config.toml
n_head = 8
parallel_block = true
init_std_o = 0.01
init_std_down = 0.00502
lr = 0.00964
grad_clip = 0.5
warmup_steps = 200
decay_shape = "linear"
Each number is 128 + 32 x the weight over the matrix's rms, rounded and kept within 0 to 255. Layers, rows and columns count from 0. Numbers have three digits each.

# o: layer 2 attention output (transposed), 256x256, rms 0.0943, rows 120-127, columns 0-255
# v: layer 2 attention value, 256x256, rms 0.107, rows 121-127, columns 0-255
# q: layer 2 attention query, 256x256, rms 0.112, rows 128-147, columns 0-255
# k: layer 2 attention key, 256x256, rms 0.115, rows 128-146, columns 0-255
o120:081103133069119108108091157074100104110138202171127092128085061140105112023084103152108160102114120127164127127163106159122171107105061077164131145151143127102096123056141126069132159093127143136160101076112110174189154183134192095115061091132116166138136117092107171098134106113128110121167133116171119136106176149099110142112183109083144109123104138079118154177136165114117134116138115138201177157186112143131158132071091148152130126110138093157174164164164071129132153127140148216140145189154126167198078090088155179129085153152188146123191138093109162094118118140131148078112150118087108122129035164064058122152136145131116084082056092114102138161121115134128128102195116135142121127174136095130143122195147102160136078167154112121202192149086114186136191133152115
v121:140112111135138104146000149156133116155161070067132091155103067141093093157153083149166154110090100131131136163094095162165094071167171108139112111145158090145073108126126083125207164110163187163112143106115091196113101164092199156112102129136011119123109157105138101170130122132123176115156145146108174128091114173150140150151088096129156103102124131150112150158168171091214132115122101088087206185162174139097139040145152134124063085118131145127113072070100126103137058112096095129139107136143141126084116112169120150128163153109149130217155185096101079120142174177088123081116136131137116078104130150143175124108098114111063168121182110170181170159091052179142070064142193158067201145174103095123136170146125161064150118127149215157114116171123129103125155166090080
o121:074124146133106172156201122188140092079121114103145113090166162159156127142079150083130121104187134152132136097108194121128139121145089200121170167108103118108105158149111169124127141143130073086169178125157120167141113138140094187096201098126155119124098136120140098118152124170143109074083102107109099149187068130107151131130148130088136173128115190040194164111086122196119160086132182171159161117085089153103099173108170134136124105187073118120148185177087143147143136122212120149134155109109158169094143086094081122100104055129112134082140076105154141131140105104172094165128133107112094160112113039114158129123121083165083152135077138136163146118115150122143107132114065114108111110117139120145081165074139104092134177184055085092122161148143153151113104100134121
v122:143100148081105138089054123176111090095138173116148159062108134157147110143196148132126114136130138063118103098084140123115125120094142161120143128148098103097115183054126153182149083115146096149141137146161062161200135092153109095179173113126166111197099126156141131139117124084143119136066152166117062140158097132073141133138056155115166065121092017082119170139159099125092142226152138137203092096147117143134101182092161148133126075112146129126088129172078107112132198190145127101060119140138133131150176138159162127058156120133069102152119120083151158214117111109157154168112161175162103128160065130129160177142099155174091063149090176122117176120169098180132086105151150140147174140144159135132134129139125143070144139132150119136107151122091099180200110078095116
o122:090175140132141150153177138150097197072105130142092081187164195109147187100093114091173129142120104139141130083165139141159112138099136105107136063126086169146156101135107119126135150088108126113157132116126165144092137123122142113109090226118090127112098146162114117068171134145117122111085134096166164145098191136155114163103157124135109086127084141188106138181179167134124096091136101111105176121060172126102142096134134122084144125121131127103165149105181071167097107121147123181173108155121161175123162086128121181122154017142118166048098150149125149117143101113149151155148145115126119144164132141126112114092159137129113153157193070101082034111077121110092088104130163180090171129139096102107165111144147091130086198123115122105154123107122070124135129165143137
v123:081090129094074148150169118099117050142082064171154080114142096142165178141097117085119121101234162111123054180163118145112117087124119155199127133117090160130144085109137130146162179106142104163169131070133140094115056137136146140201122171149136115160120117103100141040134103130083120164133159152148176103144032077163154055096114122150117139094095201143064132101108115138081129176150158140175127146103125127172112122111153123140137163102153151141115100126116149141113117148153081154172146118116096132098136176120035083142087156236159167122110114124168127119217122140124145151158175125182163126126133113164173176053162079104115160104120156086120080132105084145127103142149102125086106085176118077131113092122166072141136106149100113120173190109116071148145177123112138
o123:182175113137145098160107077127129168114088158058124136152106170114112086103143155145132155135104106177110119152142083159134119160109109165083098144149099153086086146127153085148145134115079158072125089186079121128066157103091132068106122140134090192049135158073148113181159152072134130147113108125126141148155150138123122135156109135132155123099091099142151155136091106140120139078104117108108136097143111178102163144110070203167151129148118157155135116141094123140149149111145171165138175151115145115160095143106166220212172106101107106152179093123122151131131143115150145144085143125098127180155107207063113094135146144131158113121167120120111156146130156136167148099120136093173151107116136078119171142098078151097135099102172069130088074145093095106133086182134116
v124:104110089035130122120067088171153108093137148175131071107147060067121090088133165135133084126084072122106103089181113120088107113150188141106143122088131185181157181196194106123102139157139144164142140123121117080146158146178140128138148109133127177091074126165146100096128140099135161109147149191117099092199111198150115113147184149071123134142086169072152180085122151058115098103120120105093195115088122170113178146088101136122084201124136185179129053072119138173119099059158103088153147130164057121142130159082143103168149158096169064143105095111145118136101074159128119118155148150129115180147032108155163176104124147140182103135106160153178099130194110162070097152118171118088145101112207182037102055156136098117160129086137181158113189120175112162125117110083087
o124:166171100187056119102130140090140108107145085131146126159113139108112141115067068148134147194137142143130059111082122109176094150104152133096103160153080120154089081116090171139120078164149103111109119135138089153117154118144144140145135120123079113119135113092109146131130126135172122180080138108118159093091179069074138117077059117174157091115162099103089152148189138196136138129127075152127147153112185116146124134082036180157144118139075104102104193143108173136129117143151118162152148152143124152110180130133108154118067137149165184073153161118175064140120105076217173131114167076112129171108175087182155134111108145094095093102115134122149109124139190144139157165155118162147098146119107111174150192079094164125082149135143139125138123145123075139109082114109156
v125:115145116101072109138090072192096163104121152122178155192124168022124138157177115090092163110097137115098181156116144144181123109102104117148136117077096135145098090126170164112091168079101183136118214139153071112140165141104105102111143163153109177088142026123099106131130154134125204178113115106121111127205132146162102143159176134118116084113121151121104105099137142140106046169137111103116115119164131143108088135093192096087135142137128145145156143105147154122140109128184121172142127095150112046185167097145054141041134141130133113112089133136147065103130180168179099138085155059110139134110140144148176161167135081107155158134125130134151119196081153096101118097156126138091146168143188147101098092102227140148128120151112090136095114100109113110137157178089137
o125:179129142172155164101205166158125096125124070153159144117042141163139092123157061131155086117178107095172130142102149080150157076154086088151099118159154134107109184129186099147109123163182084122143109159130132157103092120195144129101146126114168171079129171127152153145136138102142118112094105136149184115078141123091135132106112127105093103110124113122080103127161105126165193113193099121118152098141118144145079136151111135132143124139088110101095102115117155125186156134128115158110126134132102163114155110207209133138150084122103115148092122133135113129130114089119104123123134151135085102158121178162125124119114126158117133122131100111003103145138112111178129122145071078149089101138131156121147116143087122117102109158145139144158067118149139218151122099115106
v126:111081121150130138133085166098098126209178142143117108101182099158115157077219105154147133116141072148100170105099150094107155170182111132057109101133128135179150168181139144087160110136159151155161106099107154131106147118120229101131098149167108125071151155065087094080129117131125128141109145105095138152089069112175136076080207160152070117061119087129144111145104150077106126154150138156136146175214102140118092069143090100151117090182164078105069122165094119124128161126116118071132159153108114101130124139174097126147059168130080098161143127129119137142096148149088102127129108123125141128127121088188165110126187124133092167137157165127058138168138133105110089112119139136097072154165181132158082175167080134120131134092101163167161103118129185072113072110162133
o126:143137143147128141096156133144148164071105102150103174155111112089157060152110187122094159140210126173154094153098174162116175101089159155152089144156136119133166056094146098129125181157107163108148147192216149085170152150116056095092106116084159148180072131162110116136122143122081130137147099151161030185192112122068128114158113064111110162117088201087143114114152151137154105119144131113088092114083100117169140173127077167083121098087153175103124139092132075166064129128133131137098109117091133184149166155095127126139090133147107157158071113095169120110139137122160164149136153142084111126150149115120135106131089145129139097142139101153132150113107156129081154117132149117097139091108086123124109144127144153092145109141140125122100172074197139107080150181136116
v127:150111140115109113191139131140135151136169125110149132079098080151174122080149131109135130158150131048121167124097067073083201099103062148092146116119131126128089111141134127146108142119110129172092130164106126111137137126103146142045153185130116107143078167128102114106141078140109116141118102097154175171156197170126147110151128172081164196124102167111146139179162151112135077115146136129101135156136155085116177129113030138037100165104160160151135152144163137111115178093143152150168112142109126070110153142179115124137098131178171151124155125078087088128131126103126122119130179154125104077115106096092120104095104144152169159114125113151092162133117157157126141116147219087120158145123116131126136087101092103109187161118183106129105152225082060194067095121081154
o127:113106098123142149072079137143172089098187086100141095152149209144108075159115152063105128119131131118178085151137129178119092142116163127143150147150149168171135140112175098144122086130075080142124099119214116097063146100152129110177110072144102137076135167113159126123105126122093136139163177139132116079147143103087100092165149145152145181116146124111166101129123099123123134145158130092117192161130144129113122161130147087171097076189125084135157125118151149162132120091154111184187144062176164147143088125091125130115112110096128078121109162172125152073155120192128131181125152127108141149126093089134161166164091095119095108130125139142124164165103140133111031101150055136095173156124165092134118125125109172143079104105098125101126094070122182105121166125128125
q128:120117181151138131142151149107164082108125109110126144107138107146092068173136155110122105096092181165187152148178101131110119121158125147129140117149150105116168143084063133121143150131099121144076117108165134105144119157147161105141157082136082150084164098117135111167177201129136097151120107135101154122123122125155138146140097150112122161130109142103136095119137120143142094135125119088090140100185166104160105148116114136131067156154165088120151060059193146095138146185092111130134071100112166172144157139114130112156068125147104099157105156152114168166121082101153109123081165165169142175148150153163121130115149145063125154107123087105100131105104130133136117143152137128117130117104137167157162187124130132143175158128100096106119135085106113159129122107134115
k128:087132140147156118138079143138204167137106172104139078140114137152195131176130129137120137133123110106123080107145152143138160096139154165158148116063066114134114160099131146224105121132128148151127127079138127163107129123127157123107146099099162174094129144123203134116150105139158137127126085096091154132124126122151099084143161078150104125103116136128164163126123144142112143062199085176169136132101123139079162079169214136087093163136102127125107115128084093111109110046177166142141142157098161132097187108116098131098157091141086172069146101081138160167081158090088136072137114105139134134142165128081115128161105122128141142162166102084132126160125157165113127076196126158129138132139118117098122087140126154119125105099086131131145148200155105094140123156117173
q129:174084181107093095106164096181099156076133113157077147107134145153124206094144101100149151104132071101091147162118091072149130113139103126137133077135191085101126161138115155077103160186117119125118131169061133145166123131130119147068095169091150134193124122121189102127094046134117201113136174099138156112071139175081180101149086075086149138126147123093197137121106130220152167125129190162125074186125126135128091087157104129168098172167072164159182140099089159087149117155167054107045128129155077121130183175115149056099128137181108114119067160169171100188174159052126111125151127152184098118100161143140127115133164097080125178125143140138151030134117123063177075122149108138145086163164190127107151067135141080148160179072154130098177083070111123114159126116084146
k129:144134158133135156122065150149122139153163153141196137115068132130138105162107093174067122154119155173099105127121142158157125147148138170069095139136161161138077135135120091108107104137124109174161118126142135104128080131129139125153192116131133118086143095151107169177156158085166063163085085187123145124179122092121142150103113114171108169141102115135088158134102110129108130157069152154077152090146124127146086132125095130159103083115191168140134174156158117122137131099122139125071116140070136107139113097092103132160127142142115129082133073169089130072087137105125143122148115137081143084092098136138128111135145119156125125092116119131185144109112123128114150114126128163132162148078101128114105135130124086143144136148114145117136117148146101117108184167133124
q130:122138119144134166141143134158133182122109152120191153119133124110099185132117080083110175129124129111130119121100153122139132142108138138158093147119128092107111120106139113117136177143066116123190124190121099148106103143148118135107158084148147171104103093096144109151108102136134137155090141069146150144130068116130185152135146110199140077102185122123133123094104135172113179093118141159127099193085128146091158080097106126141114137100129142146166119139107175136145158097149102100190142137108163133115154101127152104141136063131125098182099174137154131122104082040104052164122116130164122135099149145116130166146095123105148142083128098161163140102112135118107109144115110124121132168076113131137131089119133088093089133133149195129112158152092124178107062108112155
k130:201128229164143136138127145109110171071144075110095141115102085111160106153137102070155154118125156102196177241110052065143109173157112144124147150147114149101221099079154206090082177127160101130081096093187100109069146140156177092093145163101139133128120125144123116191120068122115167130108100155189100135153127050147095066125155134116145146142069104129129104201146138113109134104108112105132108047165134119101106138148129062158126136169070142114103168112119117105096102164058111160058117143141153117107093167071149111110096127123157152125128112197173107223134125149204133109119093167136080134158138120174129188164135165084091105116167140074183115114115085126134123119197089152106144070120151117122124104140131117156115086139089082064126092116181039127183145104098137
q131:096205117094132187130130171112134080159100107053142124141139131097145097139150194159108125125107200113161162098148152196152162146155094139126111115202035144128048163118144109195164106127113118170152065118136062139136138133123145108122123110097090145055088116123102104115173139173117100121122069106109157133129115080106077086154131226130112147156148123132118131162152124094137098144074156106139142154155138197117145144062137157130156096133163147140129159146145132150091109081132152134168173152104147151082095078125128163127131115135124160026200121128105119060117135131118129123097071080133159129157116132126148105174100118140125155129099115138132142165181129184049139117100134129083120083130052113128112076077146158085113105151078104124129134176170131115109166146108075
k131:122164141160107163121154099148172104074095125128131118103196118086084136072073098113144174097134135147095117125105067092101210099106123122154167142093138077135169149084145163188188093094126114129116130143143174129124159146196114149169087157193102140173135112141157071120138126155143128134136203154057149098041095181130102158101131146126151095149139169161130110130136080119104127098133084132179124124116160112105137131173108098164151099178098118103119115135130131135150161179112099150117141113145137150109168192131116137081119155135116141181125130150122175155093140094112100082162108122141114112132172137083143097085075130182164115094095072126095124171127144061106102115178160134127107149176146148140150189124164160130157098079140143117109145114055086155130124126188119
q132:091119124117109116187078171077061135110129170104122093130129160159153091154106154245147117164177145149147095157142151141114104018132115098106110129100114132141123157105093142179082065165158137158158147123172144136114120135088160138159116074159167105102102142158086140164083136118120059132114105071123187146168162122088130174119111138171127182081171090127144100159168128075148062181146069131121124152079091091108161114138166116111152173112148099131119139122082097176113077154124159137154143148096158154169095108170126169185122122114099167097167128080142065106048139121099142118169138074154150113105132087114147142147101126135091132183095138081090145173156051100064141142091150144168114068116134107098183136154160152131125182161068186144148158149209109115158097105106129
k132:102153055085160152147210140175134137100061103151131114137143110087167121101115083112125159152134114154109095125114140150115159153123136174135077195123091149076152148157206207079174139104192084105150142147187170130178120123127101130158087154199103059123115039117103061098151097066159146149116190140114055156157090116176100162146157109092086124144097078170225120116156139084202137075068165137145174152169084127134104135121140137126111126098099055111179143170221145143169169106099164166084140122143115138118113167162091140026107199142147099084157163069172154110105096146142115086173123152059123121110093157113123110136139126187153090055111143190131162145089153137113143166120107141147149127135097087144088046076160121167132115041166129175069118154092157166130140107145195
q133:053167088137143144095143105103083139144106098136159126146126177090101133145114121128119085136110120155096110124150078097130127168184115116073193153179189105092149096128161117102080174116151142167143126105088120129135150176122128131147128191140097085112154156169125060119143183125082139145121151169150084137126156066203075161095118171099092153122090190142116137101148156138092106162135185132147115137147138077127066153131107138074133094126143096119124115156169118061116156174108124125128110153162098142168137142181162125123103147120175117133114115119105068106085164194115128082180132101127135124140141110149164096105088181145136124119140134150144107148119108080147067177145149137095123120145127110124093141129130126095136159110126097151122097108112117133142158087124133
k133:140077063106111199137035055148123135109137112129125143090110096074110181108118170122133175141116128172104088119104091108101128159073100151161119181145098198149129138108190160103121144095118061161142121159160145128137108131146130172115047135136099107189110102070093085081103109092181121096117084129138103117124114076119105111132096162093110154148091121148143102133127121109096110120114095154092091099118211173115135161106097107095091098102144177187200136200135125186094159152101080154123122084128049182087128119169074152123175134177059106149121140182179123087134149127165180116121091175121087128149127210127119158110198131099179147073066195162196134038085144095113129144153164175134211147085117150136177048054116136094133099179132105124132133136116142161150162093076142
q134:123119160129085089137184145112143150106130102090087112113092171167133184100149090131127159135154148120135115125108113095087119118118159169161138182133160127134151127125106127126124156195090101109142097175143131148105127096116127146133137095133156138109124077120140105120097151116154085130101111143046142152146189156143126178114144071141143070143138124140122145079151166144148151112135109145130102115105134094121169064161052112135114102114102130089148157108105174161106082146110091135140108101154152129125123123158133053126091130135170148172074155120103114112082115106105123146083132183178101131107101093120104155147109143108125144107096100066134131089154147093123130123119164167190086134079146131138183127137091127106069146169159169170090181162160109185091087150140155
k134:119112018163132120147108141172063143080116120168141107125064111104164073107128147108185120124144125122157084156071129166091152185138139096146122139135103087152179124209117138142131150165147097130112118120152124176132158132076123097146132075084115122198095150087165145094133155191061109102136150046126153153077105049119103115131141184152087177138131102138111172080066142085097097127112049113135116160128100157137172123138152159089183146163080122119117082134159123114108091167094120202150142099154125116091082137107129154145123154129087158119085180144149180106083088145137133127127155154162128123170191123137169119139127103080074167122144123144094121168062154129108128163129141106130118160126071130158132144115170164060142117152127156090111161156146194126148081104182128
q135:060170116148064113109096119089091144097170089085105105123128152123181141131144195151136079172119159148114116090119120061128142096131087089101132121095154115141063136103162159140109119134182123171179124093124135139098165127055147102136139106153113137122136163118090095160149111119125105114099129125170159151157173085115106150146163150091102182128127185139114192167116144117120077146129130118143111113111078077140124118145195148074094120154105139128121119134108085094139138132093182157116097133154165109144155085156150144090145096162130177128213127108171122101103127125147138100131068105140159150173131098144137140177083143205103090159081180132123147103175118098093152166169091136113113098151127125072139084146115137105116124177120057147147164170160131128109220110102122
k135:154169128179161096127130193125158113128155135154151094124133136096116116074135105189133150113116147106112142152116184124062153208084105120088175172151180060150147137098152156126205117134107144082147116092165095160161101076137167072125104186139139134116143118105139094054138099177095113098138226103109150174074085160191119143037111167151081064127153123124132133089145127132167143129137099149135132099072078115062113147139182150121179092094086174098072119103128147125113069137162162162114114067131157148115150112078129096096144157080142079120140089129047111180189109123139156127150103135139122147128123066147131114119077119137125176138150066165168137154092095130139176119088112076175153145141119109140138184157185158090108148113097143116095087084175161110147059085170080
q136:128077185136110137146168141139147174123155095167113148126118184161092096122127072091107165134182116111130067117095123100106111073084151121120153144127155080167153121182143130141169190175120120139148100173153156089085099099123103183107141124167144148081089073110139117089123155120133157097095183149182147097163148131099156089158127106102120095117140167113122150128110090116155151102108137103123101134103103132116100139162109067169142123120109088097133103135096150138127145134166096040089107081138116133130109140125104088127122102156183161180114089157125169102159100162153132163081139150122106177104100138128092151127114106089104101122132147124112145109146111118111097138108199148130131162158104181156173139125110122164124143130135098155120151133130146136175109158165157
k136:092111067101133139130140123119182143163104127135152077087164145093073159107111104148154195160113061174090053100131172147111156129108104115134120112112145117139133101057102146178188109066145125144144094138105165172154143159097121167137093163165137154173133130109129059083120144139140085146082153125067087127127084162147108116103142088162115101127166066122131098087179186173126083119129116142085132058130082112078139109101086123167159154112101170143155149139166159106114161103139121137101083088099103177169155139175131150085160115120120078136135115105106158162102094131132157105170131165151111107113100128073128145152173156136099174128114093144117138156118117086096187137168163090134133142127157110099095158096084139156174111086127175147101129157144165099127156100112138
q137:090118132136110118121143097155104140171133144159187112117136128173136075166136119183156080148093134143138143170119098125129115125096135085070134116133168076142139154176133100162088126104151162157148115079162098112153152137104092148159170101135101144093117162155137145111092134149119147117148193147153168118153125169121097106103098136110077214117151135109102088183070117144165068146133074132174132144127108119142099071137145124133167103159125099145101092139116089133113140195097139126205109123156107148137112131137142187136106095120110173153125087116093128141167125120149160141152159136094149142122130115125102112039112096115132061160152139130108199120121184114081087120106108132102150120191114142088091165143205147114136154105097074118167072096114090159106173090138138
k137:165106100114134130110143149097085113126076092170109161183155018093133087108114146091074142120121177117132130141101152137075125165105101143140096064152163125079177137160101105061142122081163150110140135118084136103181122137086133108127156112138109141156143093157196126115131208181135170149153131148055053118132130161114097089193097195162109114169155093066140159096145172110058181191120126062119078148183121051115109104186199123174165136117106151150141063131113138136120127124129127172079126182158116092142100152068155140107147168123121108158111132110137144171088109128153086059187121131137126113086157084106136086143110112154063076136161118108133118156132210069122147209176215124113162101136057111029145156156129219119166170166122158129092161104178171120158120148139095
q138:173125020175082150094126132177128113116107099119134109152125135193146174151201169111152183131077059123113185123107071123113115125125171136045091133152070136098151087119142110045140133121139136134110116167073094110148153115066130110104094149115145128112065139077038173226079109102159127223146135127082145158167134135182119140127158193082125117153045157104142123152146166117110126091191075187125086145161130179166100168204125145078063089121130149155173163208170136109086170108176147123149115127176152099118099108140173136147131061138103137178085136108156095154106164204077134111069131111159044098156125166108141085132149105107148176056152135140177097171096157091120144109149113181148146151174155228127123166154104102142128126095096119141089160106164133101092083161096186
k138:133162135129135078099117112035098122229110119148129152123155182088131089102148141176128054102076206108124140152075156148165110152107123139175087143131119138152210138124106184140138156150128161126144101069114116127118160114159112128123156121138191133120081107093142133109140134123150132083163201056132060140121118106100152073121092146136118046116131179158134106103106131162163125076143127067171138149153107145130168133147107148145137141152046053059154136140068184169143107107117188167109090151095120149104176118097099170091108104154059092167083142137179142190174152104222090167091155120111129149090143100154134133111115100118113145168158155088130190118157155179159116160174119128144105196172099109157064092146142150068170082158108184090145135187099124095115131160177120
q139:140118103121167107085113067170121151148100189184170120133167111121112103089147132122110109143128100090121083088157066148086161143147110161143113111129095121113150191091099192116168120082113108120095113129086116140131119127143127146070146103104120100125171211134122157104113162105087122144088131166101158103041170171130097140097141164208113138094126111128195199103123193174098100156166105150088054129124120135124137169118129121131088052132117116130158140063081109151078093108135100182086125119137167217152162109101046127175107126113135125148155216099132176175124111125138110190136121110152155069150112125168097176123184200049108107195157091141126115169192114164118131132131098045114161074143137146113203079105114125144077083098135105167141151162150053119081216135138122
k139:159152123143100146163131118103148130099172124152109091070147159165189147117133112125114109173114134101150124130120111118124061094151104195123202203182135116060078135139124101110094079132093116159123118120109102149122116155128142167154148168098156086145163142090143144125199130130084122123172139090199071170134196155120058163067102144106112123068147117138065047144131127139107165091172139102103152098148121114085065126212134145080122183123173167114100131145176132173193126151146138148161104159122106062098094142045147100136141091116190141140115150051117099130137131139133144155144133156149069115120108144137239154094119087180107143145131099135057105151090133095104150121107102221140156157140124178144095092061164142137134138161199120127143077127077159126130098064117157
q140:176151118088110122151128129189187135171068160162060079135098125112156145128075074123078139057138085130038096079153134170149099132196153159065120143125062129067167148184168140106164145105113127112090062122123155120107141162188143112139132149098223139123174083068211121104152139135151114062175156122144126090125182076132153114136143122065151152105159107128070123181105124080121112091118144166124096100144180074101175121061070159133169110170130166121074129163146092154142206132125169102108117097102123161135068100131122127100116082133171146156101171150183151158145115108158132067142138017078079132209150093142123096127071161146102171147141100091106130147121099125105078175099199160171079120162118117062097155178117145146085160116141149213092107151128180096109139152145147
k140:148083127111063126141120164114128082167156145093118139104150089099145171127138111132108123099072158098181191164126173178110063107143116145101130090120122199198144114000141148096109147098119069137116167121152134141093155077119149211126139104156087096144101159184078165100097111105071201131110139123182102062133123168184151116131172133098115086148161087123120174134099156102118125072087114149065083087146185135118132079106129131143092144126091063075125140114115173136125068114155189101191154118160121154175113170096154124127130064101160084155077115111111101131139120156129059168110120163152086109158121114146084161128163132143108128122069152113165142125110099182183212151190131119112125210108156208119201138126064103131174083128114165125136150072145161114143144128108125
q141:127130065223101144114093097150083139141093172167138075156125164128091076100148096160166150169170185122128149116053125066160116068107127075181122163120096169080095115121141092105119178141077110089062100124110079175099161121142075180086127126085138158140066189117210102137131136130134160162119124172082092121153139127134087156196122073048136135062170176189164174206114097162129156139149141169147125152121112112149113130084127158113108118123117099103114110157141129078105194162150128141116132137126128106173123097076181126177155107163134042150192153111114068134138150125114173173147062168161120124072102102141120155071071079109180105185105080111128127120162156169144081093100136138149138174121137099077087161089118149123159079111165151121144092143134137134139136116139092
k141:149138084125157113093179157053056150133124122164147163140133103080139111132139144164124168182105113172139023069097113147173069124170205117104139180176108120190113095154113149111120119154123150138123157170121095101097181128134125120107157134116135161045165138107095074192079152170193123129177137130133149066131055149150130158145066144145154086140165124168077102149186131151120168164138130091094202098154151135107137098124101170101170157110075136148119143117025171151168154085071190115129100162177157122146124103077089129101130151143090147141078133123127107082066060115108090075147121093158137161155157143114128046125090121144155214114096103192119123084155122119175186139116156134187124153126104166174185125176106101126128131104106128084140121106141081109148155029075136
q142:138033122084142134162085050167160129085118175173023131136179135138141103085092196134156121178162119097164126106076098132163144148095119214095124125147138120184173118173146163128119115127125111125131232103087061137099123099142122092054067161201100080163151104151183129078077155146101069147184123136167133138117116128159106152089141123098132135144150123194092116175181157084181170154142146164102128216158174175130053097125061126166090132153150190123165110144128132142155131137175176148121145088152088094115110069161141085110092083125172156100148087174140115090098144129116193095090181154177136096144105090160098055194119139129085148110142131119066104162138116143166118123093117096126133107090125121101050103143118126091174111126088123074154144196171071095137173195129151
k142:147170165119173092132158140141146211124207162126118110070103128088154160107147078117142137089112130152076108112139106086078128142107149103144176152090110113129095150100142123143102127147098124139141101144110121098129139135124147121140152171075173176099176103101108189132159111115159159202163145111114077138117121145092131067183165128065133056125104096125094123097106098090151120157062190087118120074150090145132162195139140159180110122173161059092117179149144163143105134115156126123174151134162130113069110077075097086136157113136097188117106141115105129173135112169075075078152154092108124124116147181127126152156078150089125070134084135112195079132113129190160204111134118206058048048175071115114186142122083093165154139088116197122112078109186212157106067139092124
q143:135215141111131126118181044106102144088154124161181097216163047106096184109138153161112063075108092149131178102119102131153123108115171121160123138115157137157128155132084118145102192129120177129209087118154158133074117069116116111114077117110097168125113083072151119106053076118155223110150130096139109123085083162088168177176171192185143130097092122136110107172167148088077110164137193160099166119085161143091124128107137142157101142104137065080139120101136100203028131104182088145107107164131199070109110166114139126112157139059085155096143129161156122099180131181111122119112120083080134113158104127154104136148087082138083107123126122130140180111097180178122101113101052176075151077115125056180134162051110092192134181161173172199127125157154114123160157185074157
k143:118096139072125134169121168148133082114113141122110070153064090121106142108113163066142177110094170100172112126112129111155099059100173101183158097093101066090132147050074179066125081136167125071170113067100183164091108086186119158124082184180135169162121127151131143164187123060133104196173109092143162141185129151144078129124095164124141166120170165097183087168081170149144073092154130140121217124149117146101145182160118096163081151161112100126138121152081171049144106144149076142123133119162117086183164148122130182145036128169134162132184128089093136169121142081158156117142128122129161138102145130104175138143125154063147162125105150108117129078060090054114153112167160151160105118120176154107140141159163153122163144149123101048123173078131149079113165124169164
q144:129117234113126113065100109167129163171141172117166142108114117100085115114130104117126137040087170136116110090153137129146077115191159142107210124114075051165107139139174157117178131114118078154090093135066121123117101104161136168135097052143096195158149081108156140171111083098086101180189112105123151114101122154158169138127123154169157155121121175124163069099143151205109113170175094145140164093147107138184034139077179096138169175116147172103139113084082159066131095179134130160101042064155106121183108047133069109087157120155156093105110146096171103124083109147149231109155231064182103156122104169126138083137180094104087108159094143166162139121124125085087124068137157127152143163145166100135124062133086170107135193080080161051128203194102137128114101100160155
k144:086192100110113105139103111144150027159098160107106114149091106124162238082127101070067170179139159114120081110183187149074201149153066183198173162179125082070101164145149135056174155125135122122128088111132120092124095139142117131113108166115164124152134186132120138131184129094116155109127143177132123097151149076135097125081106135116107055094125211132136171122136073135140156098072146198135118174080057153088140179118116157142139143173165138115076128153094118201076170057101122136173159130065166134121156147098122150065198099099102139120101160127101109079098112069094087081151087157163163177087074129043107098126145076169167110084120162120146065155176182178135136154207160118108116081180144144112122104184175121130133089150161110162163139082136110126141115115148084
q145:106141130166094143085077121143157138101168101121162081085179081120085116089153150174093136103073110131093157162105160216111095103124087167086169147219218090108114080118138082136093057127166124131094178154020140148100162135095205122135092118122092197112103057129079159063136108102129152189128105208063105133166156108182121086121144078190127102214112111154216145203151125080142179124113143127109112112053153149120112160217056127175145066139116104066134103080179125088147141159074174109086174117129135123158110130105122124071110197125169158143166099149081092111143122126138110119130146107173194110202117052146122173108110112166164117123133116194193159087101145138132108094076159088133148163132176128136124134117174123103111012099064085120091128156171129104163150141149127
k145:185118137167141077177151172168077175167150052120108132192076188179106104099129101061124071115145143085116158085136129077170157056117118137159144165174129251095144081197128136142093206080130141167185018088176051104085126120208116070160104155131128136145096170119105182178151128086144132085174174084145129077132073121104172087147124169084153137142183147174083121153119192188077184133152199131125091126108078136146171102065128147130091198221102093170090081161138091120129140080093160182187124092107080133084143063107137127103109098113120165130124059169168127168189123139105167075155149149120137085143154125162132122143115153105100125131149144125055100114144111096119093135114083117105119111110165110147137150155119130069109112164150124143147080102124160175080160111093135
q146:124143142116150099130105144099128143094119115094179157097145108177058066175113173115142116181091114110052144180159102102085183145161140123152148101190127104177149119174077077162149137148125168105103075078174146088147102097173105086140078139181169061124118142133155121133167090099100145173076148105087143063117067182132145071170167074104141132177159144156105101105126155184186136156109088163100137121172138108057103204093113089126177122191082154175110110133169041137146037141100079143120124221151188115221118131114102147099114129097174056171083132179158113126175119119122206098105071152145043098091092171151159113108160121133060118162195121061151088150156108112095137122052110103164112134125174148102212153082101128131179112145217163099067139137135085177126142143154140
k146:117139154107037138143140076101135150123121161150123118136103121152186044106045125148143101140153166041137081101120105155090141126069103133146093103059173136144118091093090089044074190134167123102100104207110132156114180190153105085148108109146128117103093113064115174131124152091136164112162119157043128181136193150174134182078120113093120164027114151131187171092154097132126150139065153180169176166142140080108158069156119136046146114156111028180150123182147155178163045150113156150104120051128144085100149168143129115161114145162124164135138117100108138190114109127103093102144143146111199185134150151103146143188124155120201102147130126170095136122146169126059159113085129146113129134124154174148106116131085148184161206141167153182140066112030138129177155129129160
q147:126132142147129079129139215163052168117118106097062165108130137134072086064124188167130091066098078091181151102113108173103158136113134178113123124185160147136114125139156112139096144064084075147128129097153100107102092167051132127169135129110125083173121123140193161159127127076108085091117085105201072178080117149127148092150098140071132107071098102155118143139118160129134088169160115154148126093095161122096182095142088199123178162141149149094153093054143186086121134118077090093136172173081068104215154097156098128154129056197088101179091157094104142186105139085161150154103127132121139103142150113177163137164145126132095165154079121156136141161140109137130082124149117141051124192134218100136147129051140114129084132146130134185145085075129118105222140180163152